config.toml
num_hidden_layers = 15
num_attention_heads = 2
head_dim = 128
norm_place = "pre"
init_std_down = 0.0029
schedule = "cos"
max_seq_len = 256
max_steps = 7520
Each number is 200 + 30 x the weight over its row's rms, rounded and kept within 0 to 999. Layers, rows and columns count from 0. The size before them is the row's rms in percent of the matrix's.

# layer 11 attention value, 256x256, rms 0.0532, rows 186-240, columns 128-255
106,175,156,259,214,188,272,231,206,223,205,180,208,167,222,156,182,189,235,239,202,187,214,100,203,180,212,196,177,198,214,181,228,172,188,236,227,181,177,194,211,206,193,204,200,261,178,183,187,239,220,231,270,230,212,183,188,223,200,187,198,220,217,208,147,219,207,202,149,164,180,193,237,137,217,211,186,176,227,198,183,201,148,236,160,164,181,282,191,176,196,198,204,166,227,209,179,219,201,244,191,180,157,227,150,193,202,195,187,248,198,168,202,194,230,204,199,236,244,182,210,221,215,215,169,242,207,185,219
112,213,185,194,133,167,196,158,186,233,206,166,187,192,210,243,124,228,223,174,222,191,153,154,207,163,228,233,207,176,192,171,196,177,166,202,175,235,191,240,179,194,207,200,240,241,186,178,182,178,168,207,249,219,175,184,213,192,180,186,158,253,192,273,223,194,192,179,238,150,200,215,222,169,186,224,202,243,182,214,192,193,178,177,168,262,190,219,160,241,186,172,172,227,189,162,201,197,261,171,229,216,231,204,232,215,243,240,176,196,184,213,172,210,236,178,203,224,207,189,217,223,225,258,216,206,180,196,192
103,171,236,204,160,217,232,170,183,204,147,123,195,248,200,142,185,230,194,228,200,197,148,160,239,211,247,201,211,141,212,198,185,224,196,176,132,158,177,152,213,187,190,203,164,220,188,166,202,230,248,188,233,221,246,176,199,202,194,188,198,172,200,220,142,250,218,173,140,178,208,188,199,219,167,247,168,160,171,179,202,169,198,190,173,166,209,223,228,194,147,204,121,152,205,227,179,188,234,241,246,261,210,237,179,198,197,157,187,196,184,234,188,228,199,170,200,192,242,195,156,250,291,171,208,229,225,191,228
099,202,195,172,204,176,192,201,212,175,258,166,197,206,197,204,141,241,208,191,191,246,195,198,181,188,223,176,231,176,194,179,237,227,151,170,219,262,231,191,166,222,223,228,173,194,189,176,214,200,227,185,231,231,190,240,184,189,180,193,131,194,222,247,191,180,199,257,188,138,205,236,128,138,192,213,190,223,169,206,219,246,180,210,190,201,174,206,189,258,261,217,198,241,237,182,196,182,256,180,189,178,187,99,195,241,238,168,199,194,243,159,203,168,189,232,205,233,190,169,252,252,168,206,206,182,184,186,196
098,184,245,192,186,182,172,188,179,224,129,187,168,221,231,154,204,175,162,212,256,182,229,205,270,159,162,181,191,202,146,243,177,144,237,213,173,248,198,124,141,178,204,189,179,217,198,203,265,182,158,264,240,191,197,199,278,188,185,172,268,231,126,193,189,268,193,208,203,164,228,174,185,233,233,145,163,189,187,192,188,165,164,163,167,225,197,221,200,186,160,180,207,244,212,175,191,191,198,229,185,254,200,183,236,207,142,220,202,216,164,218,215,169,236,137,244,216,265,184,199,171,179,247,230,168,201,166,224
109,185,92,182,222,169,244,190,189,211,196,163,220,163,245,239,200,225,268,184,205,151,191,171,151,224,199,218,188,237,205,184,233,199,183,239,209,223,254,167,191,257,170,199,259,207,226,211,124,223,234,217,222,230,226,183,170,233,226,208,142,217,260,218,211,193,191,236,221,241,218,176,252,196,213,172,172,181,204,213,200,193,254,230,237,229,181,183,181,243,243,155,199,199,187,204,212,165,239,231,224,184,199,209,139,184,215,231,161,181,201,166,197,205,175,250,182,239,227,202,210,202,193,241,134,204,204,197,206
107,231,257,245,172,227,190,201,217,210,171,207,222,247,192,144,174,188,156,212,154,222,177,197,220,218,270,210,187,227,201,210,207,197,211,168,195,165,217,165,207,211,172,237,216,187,232,119,258,219,210,213,269,173,247,115,234,185,196,193,247,145,213,238,230,234,208,177,189,174,189,227,153,211,248,219,223,203,180,197,172,246,188,196,252,149,195,233,157,205,196,177,223,159,241,227,169,167,184,182,193,244,182,176,191,241,147,189,174,207,198,155,245,257,141,262,226,202,219,172,280,185,228,196,222,167,211,161,202
088,198,201,116,227,194,157,170,227,190,224,245,228,192,231,262,227,231,220,173,212,167,264,175,175,193,242,213,233,181,208,227,167,222,229,174,232,200,179,182,184,172,177,192,206,172,248,235,197,252,135,187,180,222,263,223,221,218,161,183,167,211,226,229,203,173,229,179,154,215,192,192,196,240,216,157,233,197,155,190,213,201,216,155,240,211,215,126,178,229,203,181,187,239,143,166,178,233,198,149,203,226,182,191,222,160,224,167,234,225,165,212,223,227,184,241,195,168,221,252,229,225,237,198,220,136,203,219,153
104,193,172,203,214,158,260,227,186,228,182,221,210,167,249,229,250,194,198,216,215,144,201,148,176,204,189,178,182,170,195,201,171,197,211,173,193,215,183,220,224,198,201,186,173,207,225,197,164,213,141,227,193,191,199,189,210,187,213,177,211,207,211,193,149,186,209,184,193,255,159,139,188,237,179,207,220,202,156,201,236,154,190,211,179,257,234,192,172,194,136,143,190,218,174,186,216,268,236,134,194,164,181,220,165,164,234,143,220,239,157,232,262,224,252,215,224,195,177,220,169,201,139,208,205,207,181,221,211
098,146,167,181,191,198,220,216,165,183,164,208,181,163,181,178,206,166,216,234,222,218,195,242,183,251,196,226,187,255,215,199,220,140,186,187,248,176,213,175,249,211,207,178,243,184,182,201,200,198,200,223,183,231,189,238,186,227,260,210,228,209,179,173,179,229,192,205,213,179,219,173,165,210,216,183,149,167,244,237,165,183,181,170,129,137,191,237,248,130,242,231,206,156,175,219,172,203,275,223,247,220,211,241,191,189,202,221,213,200,164,190,208,163,222,174,176,231,219,171,157,215,258,228,225,238,224,181,150
108,173,206,181,188,223,191,214,169,238,199,234,214,139,199,259,199,185,218,182,182,205,179,245,185,225,125,165,193,199,147,223,214,219,186,190,267,232,211,240,194,182,213,180,215,243,232,239,190,178,239,195,160,206,196,193,171,216,235,216,140,221,221,189,200,133,183,213,181,239,214,194,219,210,190,230,206,284,234,165,187,216,273,190,169,213,182,234,188,219,205,236,179,237,184,197,213,222,196,175,205,107,218,219,130,152,239,203,219,206,213,222,158,151,229,192,185,240,170,212,192,250,177,214,172,267,225,239,177
094,170,190,188,191,265,204,166,156,205,162,257,182,208,211,219,207,228,169,217,174,208,143,195,123,263,181,174,243,172,220,228,200,257,205,196,207,202,240,160,243,231,190,282,259,169,255,162,187,245,126,225,200,211,218,181,192,230,214,194,151,207,179,176,155,212,181,193,145,264,178,180,132,221,197,247,214,225,167,180,162,189,184,236,215,201,179,218,220,191,189,226,156,256,207,170,185,255,211,210,235,237,215,195,215,188,217,215,221,189,166,215,231,234,202,219,206,250,220,175,185,209,176,193,215,185,194,205,202
096,226,221,192,141,212,163,177,204,213,180,218,213,226,133,230,118,228,153,205,175,209,187,133,196,244,205,245,202,166,228,190,186,187,197,221,211,268,202,224,232,227,198,232,268,151,181,246,199,197,191,192,201,176,207,257,266,232,189,244,188,225,222,226,224,199,204,190,202,181,157,190,217,221,206,218,183,209,192,213,242,199,197,189,241,231,196,198,212,217,251,180,243,202,197,179,167,188,175,152,168,194,225,149,226,228,249,239,150,209,223,214,184,189,175,174,231,172,229,211,218,210,153,198,194,185,194,207,182
099,184,139,229,165,175,167,248,201,198,222,233,189,196,216,223,178,206,209,221,188,186,154,211,176,185,138,232,96,212,215,155,172,136,162,176,183,204,232,214,218,201,215,125,193,226,183,171,163,172,242,210,158,210,210,256,222,156,184,199,172,238,166,188,171,227,178,176,185,188,186,187,196,172,197,199,218,230,238,218,209,217,205,171,192,217,235,246,229,224,180,193,159,170,192,187,216,209,244,179,196,203,163,201,181,209,252,163,203,216,188,259,193,214,184,200,273,231,187,179,253,244,262,244,240,235,209,178,210
104,220,207,211,191,228,180,214,201,193,209,205,202,176,179,208,183,207,244,180,225,191,165,234,225,230,179,144,128,239,212,213,235,157,191,163,188,228,198,202,175,209,200,205,242,251,230,173,228,184,247,191,154,184,162,169,219,180,202,222,222,208,199,200,210,207,214,169,249,185,195,145,200,228,194,156,209,216,197,264,169,189,219,216,168,209,231,198,191,188,172,215,187,202,202,234,204,152,300,211,212,155,192,219,186,217,242,190,193,220,205,213,228,165,207,242,233,267,177,218,165,217,142,222,177,165,212,134,236
103,205,244,237,189,240,247,172,194,206,174,204,165,252,142,154,180,224,201,202,166,163,195,168,216,241,281,201,197,225,214,186,213,191,211,188,184,212,196,201,183,109,186,157,215,217,178,223,211,225,260,211,246,202,196,229,260,217,167,217,230,216,231,220,195,206,216,172,199,183,187,184,207,197,211,205,162,202,265,156,190,186,109,220,238,165,165,190,195,195,186,236,193,137,232,242,237,182,177,231,200,211,187,219,194,203,197,225,191,201,211,184,273,233,155,237,182,201,191,222,137,206,142,226,202,206,185,144,180
107,194,152,196,174,219,210,193,204,208,179,170,202,190,221,234,207,179,241,165,216,172,184,153,166,246,177,124,127,240,245,233,250,181,161,214,178,240,204,195,214,165,225,168,143,210,191,249,215,224,251,205,218,203,200,199,189,220,197,210,192,263,241,209,234,169,234,219,159,193,232,190,243,233,167,165,185,151,186,214,205,200,266,172,175,236,180,189,173,210,214,112,185,265,140,192,182,166,177,252,237,187,184,172,182,230,235,258,205,216,159,222,203,201,275,182,215,213,224,188,121,140,183,201,174,211,206,165,164
117,220,130,179,193,172,217,226,191,222,177,201,181,145,227,242,200,237,205,169,237,179,208,170,210,250,227,213,202,181,177,175,208,103,188,201,221,235,201,237,213,175,212,184,231,220,235,157,137,149,204,184,200,186,181,203,277,197,181,178,158,220,186,190,224,136,231,180,217,186,230,194,189,219,213,182,252,192,187,211,169,154,189,208,180,252,194,249,199,196,178,188,256,190,218,166,153,245,232,147,192,158,199,224,216,149,227,179,202,153,205,171,267,189,192,211,189,255,255,168,200,217,231,244,197,227,217,185,198
117,228,226,224,219,187,214,189,212,200,231,214,147,205,195,218,177,215,167,198,162,214,228,222,197,145,230,198,186,174,147,209,222,165,191,187,211,236,181,245,173,197,230,133,251,204,299,154,220,254,189,193,251,167,186,159,248,118,222,184,168,208,184,170,247,184,203,211,235,138,167,199,197,195,181,190,217,262,227,196,166,197,196,208,216,213,174,223,169,195,192,199,208,139,187,194,197,213,305,124,150,166,150,178,162,174,212,168,169,184,195,193,212,188,195,247,243,210,134,259,229,229,179,193,212,214,196,183,163
104,172,183,208,187,183,190,225,235,240,216,195,206,176,175,183,143,244,209,206,200,209,224,158,168,173,218,255,175,208,221,222,240,213,151,280,264,185,206,197,162,277,199,207,176,172,236,223,176,205,217,240,166,227,236,204,213,204,196,199,251,173,242,197,209,162,234,210,233,200,198,183,181,192,185,147,168,205,207,237,196,215,216,177,167,249,186,185,176,241,214,194,193,163,155,216,186,198,239,206,241,235,196,161,182,198,177,224,251,224,193,175,228,236,240,180,222,233,228,198,191,224,233,217,172,191,186,179,184
090,223,219,185,201,184,161,208,225,210,220,179,166,173,212,217,196,158,233,184,244,165,283,241,252,177,226,241,141,221,173,208,235,185,190,218,233,184,148,244,173,167,218,180,127,235,249,224,201,157,179,173,231,193,191,188,200,184,189,193,205,236,161,172,243,209,211,167,210,215,217,238,275,201,203,102,152,190,229,220,201,206,193,155,203,194,234,170,187,189,190,213,196,176,166,239,203,217,164,213,161,231,196,240,265,196,192,208,152,141,259,183,199,189,191,126,213,160,194,200,174,184,218,207,185,198,215,215,202
098,213,236,209,208,201,232,196,209,205,229,184,161,252,173,201,176,223,171,181,178,238,290,144,236,186,195,219,207,196,222,231,182,193,224,254,240,207,157,149,157,205,234,211,195,223,217,276,190,232,227,175,208,202,217,234,241,261,218,200,236,172,211,213,210,186,221,197,217,169,139,217,257,198,203,210,184,184,202,164,240,181,202,199,204,153,211,175,174,184,240,210,198,182,186,230,183,179,180,250,178,154,189,183,212,209,165,197,180,163,166,187,247,228,199,190,193,198,198,229,163,268,121,240,141,189,216,201,238
109,139,261,208,198,219,199,184,214,190,212,130,155,209,153,186,179,278,156,244,209,243,187,253,218,210,195,210,247,248,254,180,193,231,163,174,159,244,207,191,249,179,213,200,135,191,222,219,172,140,179,219,278,174,171,236,179,302,196,205,274,210,218,229,160,182,205,207,260,193,214,160,172,189,173,224,175,199,184,222,220,168,133,223,130,204,227,179,267,205,190,190,155,223,247,276,186,197,200,213,211,213,179,195,229,217,256,221,189,202,219,213,178,211,201,178,196,237,214,162,149,170,178,209,219,185,195,220,221
091,225,223,207,229,205,245,220,164,144,217,164,192,192,187,237,217,186,210,166,234,155,210,226,171,179,176,154,200,219,181,201,203,240,212,211,170,180,198,279,257,126,162,214,179,176,218,175,180,146,204,200,166,177,129,210,187,188,248,202,201,188,208,182,137,205,172,190,291,209,240,213,188,197,202,206,197,215,167,127,190,214,181,251,188,191,224,194,271,203,212,222,220,186,238,273,184,239,189,152,208,176,204,235,214,222,199,221,207,170,255,164,225,181,160,232,211,210,166,201,194,156,196,199,227,227,161,183,183
096,165,188,208,210,158,161,203,184,198,195,238,174,167,195,200,213,199,241,205,165,176,194,143,168,239,260,194,209,212,215,213,226,243,193,219,190,202,232,162,151,186,193,192,184,161,207,160,207,211,187,229,189,200,248,138,170,178,164,228,161,181,200,210,199,212,211,168,128,261,208,155,173,213,199,191,233,198,156,211,234,189,222,163,203,252,189,194,190,213,162,155,161,227,209,168,169,231,226,177,206,269,193,177,151,186,223,168,238,204,149,217,245,196,219,251,184,219,190,186,219,195,189,209,225,183,183,162,207
111,178,187,211,174,221,161,186,199,197,147,212,219,204,251,190,194,221,150,181,198,183,167,155,124,201,138,223,226,190,203,213,175,148,195,179,213,216,174,175,218,230,185,213,239,290,199,212,211,243,139,181,238,184,199,222,241,205,250,218,196,249,173,248,224,242,192,182,202,216,135,183,209,211,169,209,213,227,170,172,176,203,178,190,232,171,174,164,219,168,211,198,203,219,224,207,175,188,165,172,211,241,171,172,175,197,242,213,184,227,183,236,189,269,177,203,225,158,211,225,269,256,152,213,207,222,187,251,178
093,194,206,200,220,194,167,203,205,186,251,205,152,216,237,189,189,189,153,180,178,201,229,275,232,207,200,240,165,255,206,214,216,176,206,254,204,167,198,209,180,169,206,149,196,245,257,225,242,229,275,248,211,208,165,135,205,179,216,207,249,204,155,185,209,223,180,222,169,164,232,196,210,236,175,114,171,174,246,235,204,202,249,182,238,165,203,207,172,189,195,225,234,188,169,219,217,200,258,233,210,218,196,168,214,188,166,278,195,188,240,157,244,201,228,190,224,169,178,219,146,217,189,202,170,185,208,201,173
104,174,185,197,232,226,214,199,207,202,194,165,191,213,219,210,192,164,279,203,187,157,203,239,171,234,149,200,128,257,181,146,229,193,151,137,184,259,189,199,216,164,232,140,217,239,189,113,202,193,232,254,220,194,174,181,174,197,233,214,181,198,170,237,174,223,131,226,265,197,205,171,175,224,179,184,219,194,205,189,203,170,183,192,161,189,215,176,219,179,175,187,144,210,148,195,220,200,259,208,248,183,201,152,206,227,179,262,175,222,212,249,171,234,145,237,203,248,155,174,218,192,183,224,224,226,181,175,189
111,242,193,206,193,219,165,129,176,223,184,218,222,200,222,241,177,211,163,199,186,235,172,269,219,166,164,187,171,181,164,172,151,146,209,135,169,180,189,251,184,193,235,184,191,217,169,202,208,166,165,209,193,197,147,195,221,169,201,171,160,226,172,219,233,194,194,206,198,234,195,216,222,225,207,214,164,248,222,123,231,164,259,187,237,189,236,194,242,208,131,216,216,197,224,218,184,218,174,180,182,165,205,209,202,195,234,190,236,167,220,270,141,200,177,181,234,170,188,223,288,243,213,182,207,232,199,253,170
094,147,219,186,201,238,237,223,200,219,116,199,229,158,196,199,222,200,256,187,191,192,163,202,187,193,180,115,178,196,232,236,227,210,172,137,199,172,240,214,208,137,218,188,151,215,160,139,181,217,234,198,182,155,180,153,177,250,150,199,143,203,189,203,201,130,228,219,183,232,207,197,165,203,145,184,187,188,181,203,211,179,216,195,173,203,199,203,246,158,198,218,157,272,212,261,212,222,188,211,198,186,215,179,190,233,231,181,183,187,191,233,154,153,253,181,198,233,207,222,179,215,222,159,203,187,211,190,221
083,194,205,196,206,182,243,167,251,232,150,264,178,165,226,156,210,204,156,203,198,229,201,180,231,193,142,232,209,177,207,152,228,214,206,204,210,197,202,196,183,203,222,167,253,229,206,181,253,200,216,249,254,203,233,233,216,210,161,210,204,270,197,188,135,196,192,195,185,199,157,210,241,198,178,178,209,180,239,192,184,181,214,186,199,173,144,206,200,220,193,177,152,169,177,205,138,165,189,259,140,191,167,240,196,213,214,179,181,220,172,206,218,213,163,191,211,194,235,213,206,244,230,163,171,222,239,199,231
098,158,170,216,209,205,211,174,207,171,225,245,158,201,176,175,235,235,199,187,244,139,226,177,190,185,168,237,187,223,192,198,209,209,239,228,251,203,208,181,161,174,218,239,228,189,267,158,212,236,197,209,202,163,178,259,245,225,208,227,194,194,209,193,167,159,225,182,190,223,182,121,200,256,233,176,205,192,181,115,195,205,177,259,190,176,131,157,155,205,196,221,182,211,156,215,167,213,218,195,195,169,219,193,217,160,162,199,180,251,240,172,247,230,163,233,206,186,168,238,195,239,144,239,212,218,200,202,127
097,234,228,203,207,201,159,195,227,203,225,247,177,209,236,191,238,196,206,210,246,188,233,213,197,185,201,179,201,264,173,275,193,241,169,202,165,220,166,146,151,236,137,209,125,210,233,126,222,201,238,199,142,194,185,211,204,218,201,215,242,165,215,168,232,194,232,194,245,188,174,225,140,223,181,141,185,208,190,210,208,192,239,175,227,177,219,171,212,183,213,253,229,208,209,209,192,229,192,209,257,203,236,234,189,207,158,212,155,203,172,203,292,194,181,155,222,183,133,233,172,213,240,183,174,153,184,207,179
096,249,197,197,173,179,211,191,223,225,155,145,212,186,212,161,240,211,270,179,209,189,209,208,228,232,163,209,170,182,219,233,198,187,155,196,196,196,194,221,236,217,166,240,223,228,172,241,179,191,194,261,209,168,206,217,242,211,248,213,199,134,199,184,220,216,197,252,249,186,210,177,245,251,151,196,192,187,169,214,163,237,191,215,132,162,212,161,166,205,174,212,205,198,160,198,199,175,204,189,208,145,208,200,236,174,188,241,203,228,266,175,212,208,236,204,277,189,215,197,199,218,177,193,181,195,168,224,157
083,172,194,181,234,159,239,234,219,261,184,153,229,156,195,177,213,226,165,218,211,207,158,158,210,159,166,259,209,177,260,139,191,215,240,265,177,170,220,214,198,216,192,203,176,167,198,241,152,233,209,184,236,215,230,243,234,243,191,201,184,247,190,194,165,120,219,199,161,177,165,200,209,210,167,246,210,150,199,156,217,196,162,195,179,217,203,224,188,230,221,168,182,218,219,206,162,193,173,213,211,250,151,224,198,197,175,171,211,212,175,206,166,184,199,179,220,186,264,170,171,196,224,199,241,242,233,239,144
104,256,205,213,164,181,182,200,202,210,181,149,232,193,231,173,176,239,150,249,207,239,165,170,262,178,173,187,169,133,198,205,157,151,227,183,229,209,157,205,202,178,240,228,178,212,195,215,198,175,160,211,233,192,191,165,207,203,232,196,208,236,193,236,223,182,180,200,172,173,184,131,281,227,157,196,184,217,200,203,163,193,187,189,220,212,212,201,159,173,177,198,169,182,191,189,208,198,263,146,181,174,170,230,256,185,212,141,169,246,207,261,163,207,214,179,240,192,210,238,137,251,194,208,197,159,227,215,255
104,183,227,222,195,173,223,187,190,192,244,123,183,174,196,224,224,194,197,228,243,116,238,173,167,175,233,195,189,190,220,168,219,172,272,201,168,239,255,176,218,173,132,229,230,163,148,197,180,152,183,184,198,191,167,230,223,185,212,175,191,260,187,202,183,225,229,220,209,229,280,186,256,199,208,223,173,173,212,263,214,177,206,224,197,249,236,198,231,204,182,118,235,235,171,202,180,138,114,158,198,214,192,195,148,174,238,176,186,212,173,197,181,204,167,167,191,193,236,215,240,220,180,205,224,219,212,206,209
123,182,149,242,230,235,176,233,246,203,196,212,191,161,200,172,182,151,213,221,297,232,217,249,246,174,205,182,203,245,200,207,234,253,220,223,174,180,239,189,233,155,208,204,166,168,184,206,148,148,224,189,185,157,238,201,198,193,192,187,209,189,239,201,208,193,194,193,181,186,232,216,197,217,202,201,194,148,197,196,231,198,222,190,210,169,214,190,204,217,193,160,188,197,202,186,192,175,119,169,211,251,207,220,176,188,169,197,211,188,179,241,159,179,198,223,172,197,255,189,198,173,282,220,218,204,216,232,215
094,252,174,177,159,168,234,209,179,172,198,199,192,230,207,237,232,193,283,189,255,266,243,189,235,216,273,202,206,201,208,214,170,190,189,164,216,182,155,211,217,191,223,205,199,212,174,158,153,203,247,171,189,215,206,176,205,222,193,168,146,199,246,217,206,249,203,161,181,170,240,210,208,217,200,188,205,182,167,246,184,183,171,182,199,172,212,133,192,208,171,245,234,119,154,146,264,248,241,197,197,181,218,237,188,148,221,174,235,196,219,229,191,226,242,228,222,176,233,175,220,229,183,200,168,199,179,235,242
098,173,172,225,242,157,176,216,233,195,276,217,202,185,220,207,174,229,185,201,252,187,193,151,211,214,271,181,218,247,216,176,202,195,247,223,196,253,235,226,200,181,177,183,177,189,211,178,203,219,190,185,206,189,213,180,163,171,189,176,202,230,185,195,204,220,222,200,148,167,256,205,167,188,198,225,215,248,187,296,216,159,145,183,207,231,205,211,190,177,174,176,207,228,212,157,185,240,259,166,194,237,216,162,151,152,199,155,183,232,145,198,241,189,221,225,181,203,215,209,173,189,185,208,172,188,195,148,184
099,229,210,192,156,242,255,254,189,211,187,167,177,237,170,197,198,206,211,196,191,177,158,186,191,209,230,197,207,168,196,210,195,231,242,193,183,182,177,187,258,219,189,212,222,228,204,185,189,243,261,164,246,165,180,196,171,232,209,219,170,148,198,193,167,217,186,192,229,231,230,177,185,198,170,231,255,255,196,181,183,159,181,258,178,146,191,258,176,190,191,220,179,154,248,228,194,201,194,174,215,164,188,244,120,190,169,183,172,198,227,189,230,212,172,232,262,245,162,246,157,216,244,149,176,184,200,136,177
104,185,153,196,185,186,242,152,213,200,189,166,190,201,235,211,227,173,208,220,188,213,196,160,214,199,216,228,253,190,229,203,225,202,179,218,156,160,191,141,211,199,121,208,226,286,158,224,190,239,237,219,222,179,191,162,208,174,195,201,220,210,261,155,213,203,193,208,178,223,175,97,308,220,176,191,198,202,189,199,206,221,242,227,219,213,233,154,161,211,183,215,191,204,146,181,201,202,170,179,228,197,255,245,234,161,183,245,196,185,227,227,144,211,244,172,213,218,179,216,148,198,178,193,200,223,167,210,142
110,191,152,168,221,159,220,178,182,169,198,176,217,142,140,217,231,166,230,177,231,214,208,246,196,242,209,209,206,223,163,168,190,254,202,225,200,149,213,213,199,208,197,173,242,180,216,236,160,142,127,171,234,212,202,210,205,267,206,201,196,185,218,174,202,167,206,222,172,192,241,246,144,196,217,193,177,196,145,186,182,232,191,186,164,173,215,179,225,207,240,230,217,192,219,182,207,201,161,220,187,168,215,165,198,179,190,251,197,183,211,173,156,186,216,235,157,184,233,166,234,190,236,200,236,224,182,208,159
101,194,150,189,235,225,218,226,209,184,241,219,216,207,197,196,157,195,171,202,131,251,210,142,198,197,245,220,220,193,170,162,199,254,186,243,183,213,204,167,219,186,235,173,159,201,196,188,204,215,257,201,237,245,163,164,134,185,201,172,136,165,196,240,162,170,182,201,154,187,188,212,170,220,205,192,274,231,212,211,232,186,165,175,202,216,211,223,186,214,177,171,158,183,228,192,203,230,238,213,216,206,172,175,201,195,171,178,158,204,229,219,192,183,193,177,192,224,163,158,184,191,256,188,192,193,193,207,244
089,156,160,219,251,165,204,232,212,200,193,182,172,174,267,194,224,158,180,248,238,195,142,214,173,235,169,201,144,202,218,168,177,201,194,247,174,207,231,167,217,241,184,133,246,229,188,197,214,203,228,229,152,180,217,281,176,135,182,204,158,236,190,184,164,214,176,213,192,169,191,198,168,161,214,226,195,219,208,205,193,213,192,238,190,151,193,275,220,219,185,181,175,127,213,205,212,210,308,179,225,189,176,212,166,175,192,180,216,233,154,187,251,215,193,217,230,262,170,175,203,246,217,216,248,205,210,171,209
101,159,256,201,190,184,163,197,194,201,245,225,193,212,214,203,185,198,215,189,223,199,224,238,192,205,177,186,194,287,189,220,189,166,213,180,215,206,182,221,147,167,179,211,186,163,207,164,266,168,163,198,159,224,125,191,147,206,197,211,234,186,162,183,181,203,192,157,202,175,225,188,160,161,230,176,184,199,213,153,220,213,215,143,197,206,200,194,207,176,198,203,274,182,176,208,233,249,222,159,215,248,237,202,198,236,214,239,237,182,137,243,228,186,197,184,204,165,153,180,208,187,196,213,164,233,222,185,172
098,223,165,194,227,232,132,201,215,194,190,232,212,183,247,221,233,203,274,272,225,242,182,210,205,249,241,247,219,195,216,156,139,177,160,133,250,203,227,197,227,231,204,198,239,198,138,170,180,205,151,239,163,222,197,188,150,225,230,225,178,198,217,194,207,179,193,169,185,241,193,121,185,214,210,181,235,180,223,209,183,167,176,192,244,219,174,154,209,204,180,205,249,184,184,173,236,256,257,148,218,185,205,178,233,157,179,192,236,242,146,280,174,180,168,188,132,186,182,227,199,202,209,217,199,241,213,224,161
099,235,203,225,192,200,224,229,176,196,192,176,207,219,152,195,266,203,179,204,280,209,213,217,200,173,230,297,233,223,195,218,196,248,237,211,174,168,175,227,215,210,103,199,224,264,201,237,206,209,212,177,219,196,183,176,249,210,255,217,227,135,228,202,162,256,209,187,255,217,183,179,231,188,201,208,211,236,180,190,162,203,142,249,224,172,224,150,215,199,175,270,227,160,192,209,223,191,187,203,227,207,186,263,215,178,153,240,171,202,223,176,254,214,153,206,207,195,203,215,150,204,160,206,170,190,173,211,169
085,184,208,195,186,187,215,242,142,187,235,189,158,221,196,187,230,145,205,198,189,190,205,226,175,180,195,120,194,228,204,202,220,202,237,166,169,232,216,238,204,161,217,224,178,175,210,180,174,150,233,202,204,186,140,227,202,130,213,200,244,181,192,199,165,285,156,216,180,158,204,194,201,210,192,248,250,243,187,186,196,222,161,209,201,195,220,261,224,168,173,184,177,170,272,193,178,194,221,188,222,166,206,181,183,219,238,228,216,225,186,189,182,216,187,244,200,214,128,191,189,145,134,240,239,217,198,156,220
097,222,157,216,180,182,254,196,174,209,240,177,237,228,192,215,180,205,212,163,104,230,194,162,178,251,209,220,188,170,213,103,204,195,191,175,191,245,246,256,203,233,195,184,227,180,172,194,186,193,226,202,216,187,196,188,217,187,226,208,178,195,164,196,179,122,178,234,188,206,152,179,165,190,214,212,204,270,191,188,198,230,187,258,188,148,210,202,188,203,221,181,209,200,252,211,205,232,257,193,172,160,185,157,203,221,234,187,159,184,245,232,242,196,228,253,214,211,188,196,195,201,110,211,199,214,199,163,229
102,197,232,195,239,170,227,182,254,278,236,143,207,186,219,138,146,228,206,195,168,220,227,176,256,166,213,227,128,247,178,170,258,191,177,219,217,215,205,196,143,197,215,166,188,242,215,199,231,192,229,222,273,167,209,209,215,152,154,196,194,211,224,183,199,145,167,180,293,161,159,168,232,199,209,152,203,179,265,199,205,204,228,239,151,227,197,185,196,175,148,163,250,118,141,232,175,163,225,189,195,176,150,180,221,191,192,179,196,206,264,195,170,210,216,175,236,184,199,229,222,175,200,189,172,207,196,169,173
109,146,182,217,221,200,260,147,220,214,239,234,230,177,300,178,254,159,204,219,189,171,165,238,181,187,138,207,187,316,212,189,208,193,131,182,166,175,215,196,195,225,198,192,213,243,218,128,192,226,179,235,226,201,197,256,228,209,221,202,218,190,182,162,244,244,181,218,244,173,203,170,207,244,227,167,223,183,228,189,194,211,194,214,165,239,220,182,190,197,169,180,232,186,190,196,187,213,224,222,183,154,184,224,203,174,172,238,199,206,191,213,175,224,229,180,191,178,160,186,245,174,182,233,228,200,183,229,134
102,199,226,157,167,174,157,234,198,184,191,173,184,186,197,188,161,213,192,212,176,151,233,156,196,232,236,242,226,124,181,142,214,158,223,209,242,264,225,188,171,197,184,192,243,204,220,207,171,175,204,186,215,250,168,156,184,155,233,172,157,194,161,165,206,187,188,201,213,266,203,183,266,203,228,177,148,224,218,216,173,190,224,213,253,222,212,231,248,220,207,218,184,167,193,173,233,212,235,174,138,163,159,229,159,155,201,160,198,120,220,177,225,132,167,157,217,243,176,189,234,227,252,199,193,275,208,219,242
100,267,213,147,193,174,227,255,191,144,162,212,201,224,174,221,236,230,219,227,147,197,180,184,225,216,184,168,244,161,171,210,167,209,262,162,206,186,175,172,205,199,205,246,190,210,228,118,199,225,177,215,183,199,216,202,213,243,233,212,144,214,178,211,186,220,179,205,215,270,162,197,232,184,198,234,152,233,189,140,186,213,187,208,182,167,186,231,271,216,176,212,199,205,233,213,167,192,183,209,217,98,195,196,220,246,205,135,216,210,246,204,203,171,160,199,253,233,261,218,208,255,151,167,197,153,214,190,196
100,209,280,246,200,171,218,231,211,222,181,156,226,201,196,154,237,228,224,203,181,150,216,143,220,172,219,177,222,142,149,181,221,204,187,168,217,231,123,178,185,234,201,229,130,218,236,206,208,169,238,180,223,196,157,182,188,184,187,194,216,153,191,178,237,212,224,197,262,187,200,237,220,216,198,183,201,224,237,269,171,185,207,195,171,184,208,215,168,177,202,247,185,206,248,236,183,163,179,226,187,211,158,195,185,227,145,180,190,170,213,152,236,189,221,170,206,189,199,200,213,156,230,140,128,207,200,183,271